{"norm": "layernorm", "norm_place": "pre", "qk_norm": true, "attn_scale": 0.177, "parallel_block": false, "init_std_down": 0.0621, "beta1": 0.95, "warmup_steps": 52, "decay_shape": "linear", "final_lr_fraction": 0.0, "train_tokens": 155100000}
Each number is 50 + 15 x the weight over its row's rms, rounded and kept within 0 to 99. Layers, rows and columns count from 0. The size before them is the row's rms in percent of the matrix's.

# layer 7 attention value, 128x128, rms 0.043, rows 8-31, columns 0-127
098:45 65 65 31 41 69 18 34 34 54 55 56 77 61 76 20 60 49 40 67 36 79 23 58 57 51 56 77 57 48 65 33 48 59 50 64 27 44 50 48 44 56 65 57 41 85 24 59 60 63 53 24 34 40 53 63 78 37 38 54 42 62 27 45 52 61 36 29 14 17 33 42 52 42 52 66 42 37 86 49 43 61 31 47 35 33 54 49 45 52 74 53 50 49 34 52 49 58 66 44 30 50 55 61 30 45 33 31 79 40 41 48 67 58 56 36 66 60 54 43 55 56 46 71 78 63 48 72
095:32 49 59 80 56 44 58 44 54 48 44 50 70 46 36 68 40 41 53 52 35 41 57 68 46 81 36 49 14 32 46 60 42 36 35 40 27 59 41 46 38 56 31 49 64 71 48 44 39 86 48 99 57 63 10 38 36 23 65 40 56 35 49 45 63 60 35 66 47 32 38 41 43 44 53 43 57 65 33 56 51 58 38 42 57 54 54 86 63 87 90 52 42 35 59 43 34 37 32 63 52 41 34 58 61 40 44 39 54 50 81 59 69 54 46 43 30 37 67 34 52 63 47 65 50 56 43 70
099:42 42 43 55 44 41 51 37 45 33 71 39 54 33 75 21 52 64 27 56 55 44 47 39 37 68 53 37 52 40 70 63 26 56 39 42 22 42 37 50 39 43 28 65 61 45 33 70 50 39 38 34 61 85 41 23 52 70 49 59 42 81 51 34 64 67 67 52 48 43 48 40 61 47 38 26 58 61 40 50 58 24 45 60 48 53 74 41 63 88 68 64 57 57 45 40 72 25 60 66 66 51 61 55 47 40 59 73 35 52 48 48 45 35 72 29 60 19 47 43 61 68 59 90 36 64 15 24
082:45 37 57 28 49 35 47 52 26 57 64 59 60 60 49 42 66 37 16 57 65 28 50 43 60 47 42 54 53 51 44 70 70 60 39 11 29 43 47 69 52 38 66 51 43 32 37 54 60 44 85 07 51 33 46 48 50 43 57 48 49 29 41 48 52 78 45 22 61 61 66 38 53 49 37 44 68 63 52 52 72 39 59 64 57 69 67 64 09 44 64 22 58 29 32 64 41 53 51 45 69 34 35 68 86 31 63 45 72 68 63 59 58 75 59 35 67 61 48 52 32 43 52 57 61 33 65 29
090:50 31 68 52 66 40 66 58 43 35 15 19 52 42 65 39 52 33 66 69 57 43 43 58 42 28 68 45 58 59 56 66 68 33 70 47 48 51 53 48 39 24 64 46 70 42 70 75 58 38 63 49 39 34 63 42 41 30 62 49 81 35 65 78 62 50 27 30 58 53 49 51 83 45 27 71 61 58 41 43 32 47 65 40 55 35 57 38 68 51 72 42 49 59 57 37 60 28 84 52 30 71 74 30 38 50 55 46 65 45 51 57 28 44 54 54 78 40 33 18 23 74 54 36 37 33 60 59
094:59 56 47 62 27 52 53 55 38 38 68 82 61 65 49 69 43 71 23 50 54 29 51 55 38 68 63 41 67 45 41 85 50 37 55 63 61 19 60 24 45 48 38 48 48 37 49 61 63 55 22 50 49 30 46 59 51 31 60 51 56 40 65 49 47 41 43 66 48 47 71 57 76 23 37 25 58 30 50 64 57 23 50 42 67 53 58 59 23 47 75 47 64 34 46 43 41 45 49 17 49 64 58 50 79 66 81 31 45 62 62 52 34 71 39 42 74 62 29 68 54 47 37 55 44 00 59 52
085:80 64 47 42 71 31 38 77 70 34 47 36 57 47 50 68 37 40 55 40 69 49 30 53 53 57 39 60 48 70 41 60 45 28 36 28 39 45 56 43 60 49 45 35 40 66 48 42 44 47 58 28 43 12 68 48 38 60 28 41 50 45 58 52 56 51 29 59 70 72 60 42 12 44 47 47 68 68 68 49 43 74 49 43 15 49 33 61 59 73 83 55 53 30 56 63 67 70 77 21 54 20 58 25 48 88 41 60 72 55 26 49 56 47 46 43 50 52 33 42 46 38 54 72 36 75 56 62
087:42 80 29 42 45 65 49 61 66 44 36 33 31 26 61 16 43 60 70 54 60 65 49 59 58 67 55 51 54 44 62 47 57 81 54 49 47 56 58 43 43 66 78 50 61 62 53 31 46 70 65 49 65 55 52 18 49 47 46 53 24 18 26 56 67 52 40 57 20 62 31 59 78 28 51 61 61 48 45 55 45 46 76 44 64 51 64 53 36 21 34 32 22 12 48 44 53 62 46 68 54 46 59 28 49 59 72 24 52 36 22 99 48 52 64 58 58 35 61 49 64 54 50 52 52 43 43 47
101:62 22 46 74 65 36 63 54 52 37 43 55 39 59 34 47 63 54 19 57 60 48 51 48 80 47 27 32 32 47 44 44 26 41 42 29 57 29 44 71 49 32 51 66 46 73 67 44 60 57 53 51 40 56 72 81 66 48 64 27 49 18 68 84 37 47 48 59 40 21 34 35 36 37 20 55 60 59 70 42 22 24 26 32 45 59 50 78 48 65 54 55 50 63 47 63 39 41 68 61 51 59 59 59 41 44 82 39 59 77 68 56 61 28 46 39 34 60 65 48 56 81 42 37 58 45 59 57
102:62 20 67 77 32 34 81 42 74 42 54 47 63 46 70 50 57 44 58 31 82 55 46 58 70 39 53 37 68 67 45 56 39 49 53 56 53 30 51 52 77 40 59 40 64 44 57 51 53 41 69 38 29 61 41 64 40 51 39 35 29 52 27 48 44 36 44 42 47 37 32 50 70 31 22 45 44 46 44 00 59 53 63 44 75 52 67 48 44 70 79 21 30 27 47 43 64 57 46 35 73 55 60 61 46 39 24 56 65 14 59 50 41 43 34 58 73 66 59 66 60 59 78 46 53 63 55 67
095:46 09 59 51 56 42 39 47 86 48 61 66 65 52 35 63 45 44 70 88 52 74 81 55 42 56 64 62 54 59 51 46 63 46 51 60 48 50 27 65 61 46 57 59 50 36 35 51 34 66 39 48 42 48 45 73 66 17 48 43 58 60 67 46 34 29 52 38 24 67 30 62 36 38 83 52 28 41 30 25 35 33 69 54 40 40 52 13 63 62 54 60 52 45 60 45 44 70 44 38 55 54 39 62 66 63 54 17 26 34 49 36 87 59 44 60 67 64 67 39 55 63 46 44 42 27 44 30
101:64 57 22 78 36 71 36 65 56 50 20 53 49 36 22 53 56 44 40 42 52 50 58 37 29 44 23 36 57 39 59 82 52 45 47 60 29 58 49 67 48 56 61 34 46 65 57 41 39 73 38 32 29 47 66 57 57 39 34 26 34 51 49 28 28 49 62 33 29 31 55 58 55 63 56 49 74 46 43 52 54 52 78 63 47 41 52 56 53 63 36 51 64 41 90 57 45 34 65 42 59 20 54 60 89 41 42 42 56 36 52 58 40 66 57 50 74 47 82 38 57 55 09 52 56 88 53 56
086:50 54 48 55 57 44 39 49 64 19 47 21 21 80 70 49 37 35 40 59 51 59 34 30 58 32 69 31 42 40 57 67 45 56 44 20 65 60 51 79 58 51 48 55 38 47 50 32 34 39 63 49 59 45 34 45 54 43 50 55 53 52 79 45 61 39 83 72 46 17 32 71 79 56 40 31 84 29 38 45 46 55 47 37 45 37 33 42 59 46 72 43 64 71 55 43 72 36 37 29 84 73 64 62 39 57 57 74 46 45 45 52 49 69 38 76 56 41 65 58 53 34 21 65 50 44 36 72
105:36 27 38 62 94 10 43 38 55 64 47 53 46 40 49 48 64 38 40 33 60 56 65 49 60 51 22 24 46 39 28 21 56 30 53 67 78 43 45 47 42 50 40 45 38 71 88 56 70 46 50 60 50 58 29 44 43 48 67 44 38 73 45 68 10 71 35 84 52 62 23 59 46 57 46 58 45 29 75 55 45 26 62 49 20 64 37 42 52 65 43 48 47 45 36 54 60 23 38 40 52 59 54 61 67 56 59 72 41 60 56 67 47 43 55 60 57 52 53 80 63 58 42 60 57 74 43 37
082:56 58 48 85 68 69 55 51 47 42 58 61 61 78 50 59 49 57 49 62 17 92 47 39 37 71 69 50 60 75 60 52 67 47 37 40 78 48 44 64 32 57 30 39 51 62 68 56 30 65 35 36 65 78 24 43 33 52 58 45 40 46 46 39 59 37 50 63 39 30 50 25 53 52 46 73 29 29 75 52 58 56 61 49 42 19 39 68 59 57 44 39 72 52 51 50 37 37 20 72 27 39 45 53 52 58 49 49 40 45 25 70 46 32 26 74 64 44 51 29 53 41 33 62 26 43 21 42
095:78 65 46 25 50 51 71 78 64 80 31 38 21 65 26 36 37 59 42 47 54 39 70 65 39 28 62 57 65 73 57 67 37 75 56 41 49 48 24 70 37 37 56 69 52 44 57 64 38 62 24 20 62 53 32 47 52 63 34 47 53 50 51 39 42 32 56 64 28 27 66 38 46 70 60 57 84 60 45 69 44 60 45 31 54 57 29 29 39 50 43 47 84 38 51 42 38 56 68 45 37 53 51 50 67 14 46 34 42 66 30 55 66 44 58 63 59 49 18 63 64 63 42 39 31 53 64 49
083:56 82 57 38 51 54 47 52 58 62 64 62 37 43 22 61 75 35 54 57 78 88 42 59 09 41 45 83 40 65 46 75 46 17 44 31 44 51 59 27 41 65 82 52 32 50 51 34 48 49 68 53 39 38 29 65 50 45 57 36 57 28 62 39 40 42 47 39 46 50 45 39 78 77 25 40 63 54 64 39 51 55 74 40 49 59 48 63 62 51 50 39 72 52 29 47 32 61 81 30 65 33 62 33 52 29 49 29 35 57 51 37 41 67 49 06 41 54 46 45 56 52 65 51 50 65 57 45
101:39 64 58 25 23 28 30 52 52 64 74 49 34 56 56 42 52 47 22 45 62 54 72 52 52 38 63 35 79 67 24 30 77 53 72 46 47 45 65 47 38 79 30 41 51 50 56 61 40 35 81 46 61 65 37 52 44 45 56 51 56 36 59 66 53 64 36 49 29 41 52 31 24 28 35 41 44 41 48 64 54 30 44 63 48 27 35 56 51 36 35 73 35 82 45 56 50 73 43 47 34 68 34 66 52 66 50 41 24 60 51 57 42 61 67 55 52 66 47 42 35 42 28 53 55 98 52 87
088:55 48 49 66 44 45 25 55 65 64 28 51 37 41 51 48 57 46 57 35 53 57 26 63 60 66 70 76 65 59 39 50 76 42 63 70 64 58 32 46 48 62 48 60 48 22 79 57 71 51 36 42 62 39 50 43 50 54 81 37 49 70 41 56 78 49 44 16 53 22 64 46 47 59 27 26 43 34 31 69 68 58 30 39 30 46 64 38 57 29 39 28 62 53 68 65 44 37 79 48 48 45 58 64 54 28 34 19 64 44 49 53 70 48 58 23 39 68 28 41 79 46 75 48 37 54 70 21
107:23 39 63 66 38 48 68 68 43 61 45 27 69 48 60 34 40 42 48 40 54 37 40 54 69 46 31 50 55 34 68 86 25 56 75 43 72 54 16 30 30 46 55 68 49 51 56 59 34 41 46 31 70 62 48 56 47 61 37 69 54 60 65 55 54 54 70 56 70 24 72 30 56 49 51 36 57 58 52 56 87 54 33 32 70 62 28 37 59 61 40 30 66 36 39 17 63 30 53 61 65 65 39 66 57 58 44 44 51 56 37 61 18 52 60 51 39 29 45 63 53 52 48 96 35 48 28 29
100:47 23 44 67 15 68 44 69 55 51 76 63 32 65 50 42 56 09 30 48 23 45 75 54 62 61 47 41 34 62 60 35 42 65 46 49 58 74 84 50 49 23 43 48 48 45 54 53 26 29 52 65 42 53 51 53 34 44 44 51 51 76 55 26 39 63 53 76 28 62 59 53 43 37 60 55 42 65 18 55 37 63 35 25 46 34 45 32 44 50 65 39 52 59 47 53 64 46 52 56 47 29 61 46 61 62 51 48 61 74 56 59 54 57 12 62 27 29 77 42 79 49 58 60 34 42 86 58
104:51 76 17 60 52 60 47 60 47 27 48 43 53 66 39 59 42 45 49 61 42 80 30 67 50 53 39 45 50 53 51 45 61 36 51 41 56 53 34 71 57 73 77 59 52 63 58 48 38 50 48 30 83 66 47 51 71 47 70 47 31 43 38 67 56 82 54 20 27 58 23 68 30 45 45 61 55 55 30 68 53 52 46 38 46 47 17 57 28 29 52 99 22 55 44 35 32 56 33 47 41 32 48 54 44 49 55 62 64 22 23 52 57 66 42 67 50 81 62 27 47 47 60 32 64 68 54 69
097:65 55 63 50 57 35 57 78 54 46 25 56 52 56 71 46 68 56 43 49 55 55 33 82 39 64 51 48 42 27 36 31 44 35 60 65 63 21 51 42 37 18 39 59 37 51 70 76 61 46 16 25 38 62 54 50 55 55 43 22 61 45 60 60 40 60 33 40 43 43 53 40 64 52 40 47 16 67 55 31 44 26 52 71 42 78 36 82 48 15 48 47 63 59 36 40 28 35 58 69 54 46 43 61 85 57 45 55 83 50 71 40 39 55 66 54 34 41 56 46 64 54 57 54 79 49 30 72
088:45 58 58 24 46 49 58 60 49 47 54 43 72 60 70 48 33 35 46 68 35 61 56 80 57 43 38 28 36 30 54 46 60 37 16 65 46 62 50 70 54 42 50 55 72 19 42 74 61 44 63 47 47 64 57 51 32 55 73 69 49 50 36 17 45 26 26 38 77 26 23 52 60 58 34 69 65 42 18 49 51 25 44 47 37 48 80 56 54 62 35 61 48 50 62 55 53 61 71 48 77 38 43 86 39 44 65 47 87 54 64 26 34 58 62 35 35 20 47 59 62 51 55 49 49 45 37 65
# layer 7 attention output (transposed), 128x128, rms 0.0541, rows 8-31, columns 0-127
092:50 39 64 68 52 57 64 59 58 40 43 76 57 55 37 31 45 65 51 25 63 40 47 54 53 43 41 37 83 40 52 43 46 60 55 53 52 46 17 42 50 41 29 40 31 15 59 82 54 54 56 44 28 42 54 50 42 40 48 19 51 42 44 65 23 51 51 59 53 54 50 53 84 58 63 66 46 45 26 60 66 45 40 41 58 86 36 48 54 57 28 82 42 44 77 47 44 40 63 77 50 42 32 50 95 60 72 76 21 37 26 50 71 42 33 59 41 48 42 54 68 41 54 26 28 55 64 64
096:61 55 45 52 54 72 50 60 47 65 62 44 44 43 60 40 34 49 41 24 54 65 62 24 59 35 55 71 52 85 53 48 51 73 64 74 43 46 40 51 40 52 67 72 48 60 20 56 28 71 63 46 44 52 79 76 60 28 37 45 54 63 45 40 56 52 33 34 66 47 48 39 59 40 41 60 12 71 54 56 56 39 40 50 24 34 52 52 31 33 23 47 36 66 68 42 76 56 31 42 40 21 35 62 14 51 65 34 47 66 47 59 40 42 47 42 38 60 30 77 20 47 82 56 39 83 60 55
088:24 57 73 42 72 22 52 80 47 48 14 50 25 59 18 68 55 26 42 41 29 61 65 64 50 49 55 50 66 73 41 62 48 49 66 50 48 54 73 62 47 27 45 51 45 44 38 37 61 28 37 58 46 44 61 55 14 24 56 65 84 45 43 73 61 48 40 49 48 38 51 63 47 67 42 70 21 60 69 53 60 60 35 38 56 54 27 31 54 40 45 66 59 40 71 48 56 53 40 68 39 67 49 41 68 29 37 46 55 53 32 30 50 59 63 53 75 76 27 70 47 24 39 31 48 48 45 76
083:36 37 36 61 48 64 42 82 24 38 55 38 78 20 36 76 58 47 70 41 44 37 58 53 49 71 68 35 33 39 59 50 66 64 54 30 63 46 43 46 82 39 54 71 39 45 88 58 26 51 41 62 60 51 62 68 34 38 37 32 39 44 32 71 63 45 34 55 84 34 38 37 32 47 33 41 47 58 42 22 40 58 56 51 45 51 58 54 56 63 49 62 74 56 57 35 59 48 49 54 56 20 41 52 49 10 78 55 48 24 49 45 31 44 37 38 35 71 38 62 34 59 58 64 75 57 80 60
082:60 73 72 47 58 61 43 76 56 13 69 52 52 74 28 50 58 63 60 30 52 51 64 27 42 41 70 45 43 35 45 65 37 44 38 47 32 42 51 57 43 43 52 52 31 59 61 60 54 63 55 59 55 74 33 55 70 50 44 33 24 57 56 26 35 58 50 55 55 60 88 33 54 27 54 16 68 73 47 41 26 59 54 64 62 69 55 93 41 44 47 65 28 48 75 46 32 69 43 27 67 52 47 30 45 34 30 40 55 62 06 52 34 58 59 39 37 37 60 64 44 35 39 47 41 65 66 57
088:57 57 42 56 44 53 53 48 37 63 56 66 44 29 45 64 61 45 78 41 50 52 68 56 79 51 47 78 22 58 69 58 33 45 52 24 42 53 47 48 18 63 55 54 42 46 37 36 54 40 20 52 48 52 38 65 36 69 28 35 31 36 77 49 57 48 40 36 58 40 41 46 37 42 44 74 68 65 56 29 18 46 76 73 50 58 22 60 77 60 45 27 57 76 34 58 44 53 22 47 31 36 60 57 39 42 35 54 59 36 62 53 68 34 61 70 30 73 40 53 83 45 61 48 58 91 47 23
082:36 50 26 57 57 41 46 30 34 52 58 48 54 78 62 70 51 57 50 57 57 26 47 35 62 26 84 41 47 65 69 63 53 46 47 73 50 47 52 33 35 57 65 67 47 49 46 71 55 79 11 58 55 59 43 71 73 11 60 33 43 41 29 64 31 76 60 55 47 50 50 43 56 60 79 36 35 24 67 35 53 55 55 45 54 49 33 64 16 47 45 37 63 61 26 47 54 42 90 41 64 31 34 70 54 36 51 63 52 39 51 15 67 33 42 65 56 49 39 34 49 57 30 62 45 43 59 65
084:66 38 58 41 35 58 71 49 48 60 53 37 93 68 60 33 34 49 54 55 32 26 47 19 38 49 36 45 41 32 41 50 63 29 74 32 39 33 13 87 60 51 33 45 28 70 58 29 51 41 51 72 40 49 54 44 44 44 74 58 49 30 84 63 54 29 40 43 79 48 70 41 42 53 55 49 27 51 37 58 63 61 52 30 60 71 59 37 44 63 78 46 35 54 51 60 70 57 38 40 40 36 82 47 60 59 35 67 40 60 59 36 47 47 68 48 49 36 44 38 63 42 69 58 80 44 67 22
102:56 60 64 67 50 69 20 60 33 58 28 46 53 48 39 40 48 29 55 39 52 42 73 44 51 44 41 84 42 49 51 59 73 48 29 61 56 47 63 34 48 68 44 37 65 23 21 89 27 98 49 43 50 49 43 62 51 55 28 48 36 99 38 52 76 44 44 42 53 47 33 34 53 43 64 61 60 47 38 60 46 48 86 59 71 28 23 49 37 54 45 33 61 70 50 51 57 43 44 36 60 65 57 32 42 56 51 51 61 41 28 72 66 59 50 43 54 20 29 62 34 47 48 49 59 70 51 59
096:54 62 57 50 93 38 26 49 33 33 22 68 54 40 52 42 45 49 51 37 53 52 64 52 28 65 31 46 52 45 44 37 45 36 34 36 57 66 35 53 38 69 38 65 54 67 81 56 65 52 39 53 41 32 49 27 38 19 48 53 69 63 84 31 66 81 72 47 36 35 64 53 47 45 54 48 61 43 30 72 44 57 63 53 32 66 42 39 60 67 53 64 46 55 48 65 48 43 45 50 54 15 30 71 57 22 66 53 91 72 39 38 61 36 48 66 43 34 28 26 82 43 40 40 43 58 65 61
091:68 67 25 65 41 61 32 26 58 65 34 63 32 51 59 47 48 60 50 51 60 52 47 74 78 42 35 38 42 47 43 73 56 58 68 76 61 28 62 40 56 56 15 44 45 54 56 22 46 33 56 49 45 38 69 48 51 62 48 67 46 35 36 41 35 28 50 59 45 49 61 41 56 46 40 29 63 27 45 56 37 52 28 61 66 62 34 86 54 28 50 56 40 56 41 72 58 45 54 35 47 58 54 64 31 38 68 99 33 52 57 62 31 59 35 45 29 58 84 57 56 28 63 53 31 74 67 42
101:49 71 50 27 63 40 51 14 45 67 45 60 51 83 72 67 51 65 44 59 67 39 31 46 58 28 47 71 26 49 45 62 35 56 54 44 58 50 18 39 34 47 75 64 49 44 51 79 44 81 84 77 36 31 65 32 52 64 55 58 63 49 41 67 50 46 38 60 79 41 38 49 50 49 38 39 31 80 53 14 38 54 49 24 24 65 39 57 44 66 46 40 36 32 22 38 38 62 44 67 48 53 52 49 40 49 43 83 55 56 43 47 44 38 32 30 42 63 52 33 43 44 79 62 69 56 50 54
079:18 43 47 61 58 67 56 66 47 50 86 75 63 68 18 54 64 40 68 41 45 41 49 65 42 64 42 80 68 42 18 46 31 38 50 58 55 62 31 29 65 45 52 52 56 69 46 36 59 59 39 49 55 45 39 34 44 65 80 92 41 60 43 34 62 55 56 53 59 59 71 62 44 44 62 47 42 41 66 48 65 36 57 52 38 32 69 26 65 31 41 51 43 47 39 45 32 61 25 45 35 64 33 47 62 02 39 48 60 39 33 48 49 43 50 26 49 46 43 25 70 57 42 65 41 92 48 47
100:46 59 36 21 47 72 77 42 50 50 28 39 48 22 66 73 52 40 28 75 27 43 61 61 45 53 39 84 43 61 37 62 34 49 53 79 35 24 67 47 41 56 68 47 67 31 41 60 53 59 50 54 53 64 48 58 32 38 50 56 39 37 47 73 49 21 57 34 08 45 28 37 37 58 38 62 49 69 33 75 46 40 37 57 80 48 53 59 57 54 48 35 38 48 56 51 68 50 44 59 71 66 13 51 52 62 37 42 72 57 54 55 60 72 62 56 44 10 41 43 49 70 73 61 47 57 50 75
075:42 42 55 34 37 57 78 46 59 54 35 32 68 63 55 46 56 57 63 60 40 37 37 56 81 47 38 82 57 34 32 21 39 41 58 84 48 68 38 52 35 17 88 47 58 51 38 36 49 54 55 38 19 22 39 74 70 36 61 52 46 46 47 59 25 64 69 55 29 57 41 76 32 40 66 36 35 58 31 50 46 17 22 65 45 75 58 40 58 36 55 42 34 60 51 37 48 46 48 80 72 56 59 61 50 43 30 69 51 66 50 42 49 61 71 39 49 68 73 50 25 53 51 61 64 43 57 49
097:40 60 63 54 46 37 31 49 43 15 80 26 52 59 71 62 55 30 74 46 35 71 37 53 43 56 23 59 58 23 59 65 99 48 61 48 44 66 76 33 34 66 54 25 43 46 54 62 44 47 77 39 30 32 38 41 38 64 68 54 47 68 50 63 45 51 52 37 64 46 19 55 55 57 58 64 21 55 74 38 55 58 46 74 28 47 33 71 52 53 58 51 34 58 36 38 46 49 48 58 57 62 76 37 21 50 70 64 59 42 56 61 45 27 46 40 51 30 61 42 42 40 24 74 70 55 57 28
082:31 32 50 66 33 57 43 38 37 51 70 34 68 66 91 50 32 48 60 63 55 24 47 69 59 45 44 39 24 72 34 56 56 54 16 31 63 36 58 48 68 52 35 38 40 41 37 49 43 72 51 76 48 47 73 40 55 56 53 43 36 65 51 65 47 80 68 37 62 46 35 34 48 38 60 77 60 48 40 36 64 69 50 66 34 29 65 45 32 38 26 61 79 44 41 60 59 40 37 65 53 54 54 39 41 46 71 56 40 47 26 26 51 29 55 58 28 55 50 59 57 41 57 30 84 59 62 96
091:55 32 29 62 69 45 60 46 34 49 30 40 32 62 63 59 81 59 46 42 35 67 51 50 52 66 49 51 39 36 44 26 61 66 34 69 38 50 48 34 71 29 47 60 57 22 46 32 44 78 39 43 44 67 45 69 38 73 70 62 37 30 43 66 32 17 52 42 59 51 44 53 85 63 68 28 62 38 43 28 44 59 62 36 81 66 65 42 55 72 27 61 51 58 53 71 59 49 26 35 62 27 47 56 53 44 39 39 60 33 48 55 67 51 32 39 46 54 65 71 93 63 58 26 54 39 46 18
087:59 57 52 40 25 49 61 20 59 62 50 48 37 52 48 54 48 58 39 19 42 44 33 43 43 64 18 40 50 52 65 37 18 66 60 16 39 53 67 55 27 57 42 54 41 85 72 27 33 65 47 36 48 64 69 51 72 49 49 59 34 48 42 49 49 31 77 49 38 58 38 33 35 66 65 66 41 64 66 44 29 52 65 50 48 59 39 70 59 65 27 81 69 58 42 37 47 52 40 72 57 48 48 42 47 53 72 51 53 27 13 56 38 37 63 92 48 43 90 39 50 44 40 52 65 37 53 70
100:60 52 97 52 65 45 50 66 34 51 46 40 20 46 34 57 38 55 60 57 33 87 59 58 35 72 55 61 35 74 34 57 55 47 69 72 46 49 49 60 43 36 36 52 62 56 52 52 52 45 60 51 52 62 32 53 32 36 68 43 31 35 34 48 34 49 55 53 40 69 48 75 31 43 48 83 23 73 47 40 29 48 76 75 39 44 21 66 68 32 45 54 52 66 55 24 54 45 33 90 45 47 35 24 46 50 47 41 48 52 41 18 39 42 52 51 61 52 44 34 30 63 32 59 88 41 57 38
095:40 83 60 28 46 42 42 39 39 63 47 49 30 37 52 57 53 81 50 34 55 48 31 64 28 49 47 65 33 44 38 35 65 61 50 99 63 46 40 38 76 48 50 20 48 74 43 38 58 39 55 43 51 65 68 50 73 53 53 49 89 22 54 54 69 40 47 42 46 66 60 40 57 57 67 62 52 51 42 42 44 49 58 39 46 76 55 51 25 44 43 47 29 58 41 56 31 51 41 37 48 74 38 41 22 48 81 51 65 62 52 49 53 52 60 53 80 58 20 61 26 52 53 58 19 59 37 23
095:53 57 64 53 52 52 27 33 38 61 41 55 73 55 43 46 48 56 47 49 51 38 45 18 64 29 39 41 70 39 71 57 58 59 40 63 35 77 42 46 57 43 72 57 65 22 66 35 54 56 68 44 00 46 30 61 64 69 38 69 26 70 47 55 70 51 34 58 69 06 61 32 72 58 60 35 48 34 47 51 66 62 38 47 63 48 69 37 49 57 39 24 45 62 58 69 72 43 58 53 49 51 21 52 67 48 47 52 02 36 51 63 48 45 56 45 68 23 56 27 60 53 37 46 54 45 73 40
094:74 51 49 46 63 30 46 48 30 57 70 31 24 48 50 57 54 28 53 49 60 54 30 39 82 50 46 84 47 49 92 63 52 36 35 49 45 50 48 39 24 90 52 41 44 41 38 52 40 76 64 52 56 51 30 54 48 26 20 55 30 50 71 71 52 38 59 24 53 50 53 52 52 47 53 57 54 55 49 59 19 34 65 37 43 52 50 73 70 80 42 47 34 79 66 41 51 42 51 69 67 62 39 30 43 69 69 43 35 90 35 55 35 77 44 41 40 40 49 58 35 55 42 38 35 29 41 61
085:54 56 39 48 71 39 50 52 82 51 35 61 48 50 47 60 77 44 61 37 75 37 45 43 37 39 58 22 49 61 44 37 25 84 49 32 75 28 50 62 50 58 49 61 28 75 30 43 46 41 55 73 70 58 63 45 30 43 46 46 55 53 60 15 75 55 48 36 35 57 66 41 75 46 48 58 23 60 57 39 20 45 68 20 55 37 32 31 69 35 46 62 13 69 53 61 47 35 54 43 59 62 45 18 39 54 32 49 39 41 54 43 68 66 42 80 52 39 50 73 55 54 42 51 80 58 67 64
# layer 7 attention query, 128x128, rms 0.0432, rows 32-35, columns 0-127
044:42 58 62 59 60 61 62 48 29 40 52 42 89 27 31 53 27 37 58 54 71 36 81 22 49 53 47 30 43 27 57 70 58 52 56 52 40 62 51 52 29 66 50 39 46 20 44 45 39 76 64 62 41 57 50 55 80 74 41 32 43 68 48 57 57 47 45 21 61 42 56 53 46 29 46 47 63 28 58 81 41 59 30 28 47 62 46 62 53 51 50 60 47 66 59 68 72 45 53 28 71 41 59 71 56 43 55 31 32 59 84 43 73 41 53 50 45 42 20 79 86 65 41 40 51 20 49 43
192:56 37 60 49 38 48 57 44 21 23 49 43 53 62 54 43 47 49 57 47 47 51 45 71 64 57 49 07 60 53 75 44 53 60 36 66 41 42 33 25 44 58 37 65 40 46 41 57 57 43 53 57 64 85 56 45 36 46 53 61 61 49 28 29 48 72 46 53 48 62 48 21 41 54 76 46 45 40 71 41 52 68 61 54 13 35 36 17 74 33 32 50 53 45 61 45 41 79 13 42 68 72 54 69 42 62 37 78 38 47 32 52 71 58 45 33 31 82 72 60 66 54 43 31 73 60 48 27
090:75 57 42 40 90 58 49 45 40 28 64 44 46 69 20 26 49 39 43 56 70 72 60 56 54 52 34 29 39 54 28 31 66 60 25 19 49 46 47 43 38 51 33 45 24 29 62 62 55 60 47 61 68 65 55 77 44 55 33 55 65 72 63 54 43 57 48 45 53 54 41 19 60 62 47 30 25 46 63 32 29 28 58 24 44 63 41 15 53 55 68 59 63 42 59 62 49 32 25 48 98 51 51 54 35 47 59 47 49 51 46 48 30 65 30 48 44 42 38 57 54 74 56 74 47 70 62 60
078:57 48 66 51 53 32 57 50 52 52 45 53 46 85 49 50 70 51 21 51 53 32 20 31 52 25 64 80 47 32 65 82 38 42 59 31 49 45 37 69 72 35 65 62 68 48 60 47 62 38 52 43 75 38 66 24 41 35 51 38 54 53 37 73 13 20 60 42 74 53 37 34 59 78 50 42 53 66 76 43 39 33 44 44 53 67 27 50 34 37 90 41 35 46 41 50 37 64 27 39 67 61 29 24 28 58 53 51 47 61 46 38 51 72 62 37 64 40 36 56 51 73 50 67 53 46 56 40
# layer 7 attention key, 128x128, rms 0.0434, rows 32-34, columns 0-127
122:51 41 38 66 60 52 78 50 61 30 63 62 64 79 81 52 67 59 78 38 17 55 47 41 55 42 55 62 49 42 17 49 33 58 56 49 62 39 58 93 51 60 71 48 24 55 69 43 46 54 39 64 73 98 48 44 31 63 23 31 38 49 42 60 60 65 64 51 35 43 58 26 30 43 50 41 57 54 50 48 52 51 31 73 36 45 40 27 61 52 53 77 62 48 49 55 23 61 75 36 35 31 38 43 62 50 63 39 54 48 32 62 53 44 45 36 57 47 50 66 37 52 81 37 34 26 47 30
094:50 47 67 44 26 43 40 41 45 58 32 43 67 57 43 24 33 63 64 79 56 37 49 51 54 61 48 40 53 31 79 52 60 70 67 43 65 76 28 60 57 20 47 49 38 67 49 55 48 38 47 36 25 17 64 59 64 71 33 47 77 50 43 69 51 53 40 25 68 52 65 17 67 50 23 50 47 28 53 75 28 42 52 65 62 48 52 43 44 58 39 41 67 48 36 54 25 52 40 10 47 78 51 55 65 67 45 76 38 75 73 45 59 46 76 41 44 47 50 29 31 57 73 54 42 41 66 63
119:49 47 49 38 41 61 80 61 59 58 44 62 50 55 60 62 50 33 50 59 43 34 57 41 62 47 38 52 54 41 98 35 50 60 54 45 74 61 41 52 39 48 54 30 33 64 21 51 61 30 67 68 50 69 38 33 41 50 74 23 74 43 46 65 43 42 67 53 56 46 73 43 27 00 34 54 57 57 44 36 38 46 45 46 53 58 43 45 72 64 22 54 42 49 30 46 45 63 48 52 60 37 61 26 76 65 24 55 40 55 40 55 46 39 46 15 36 99 40 71 37 59 34 42 33 56 70 55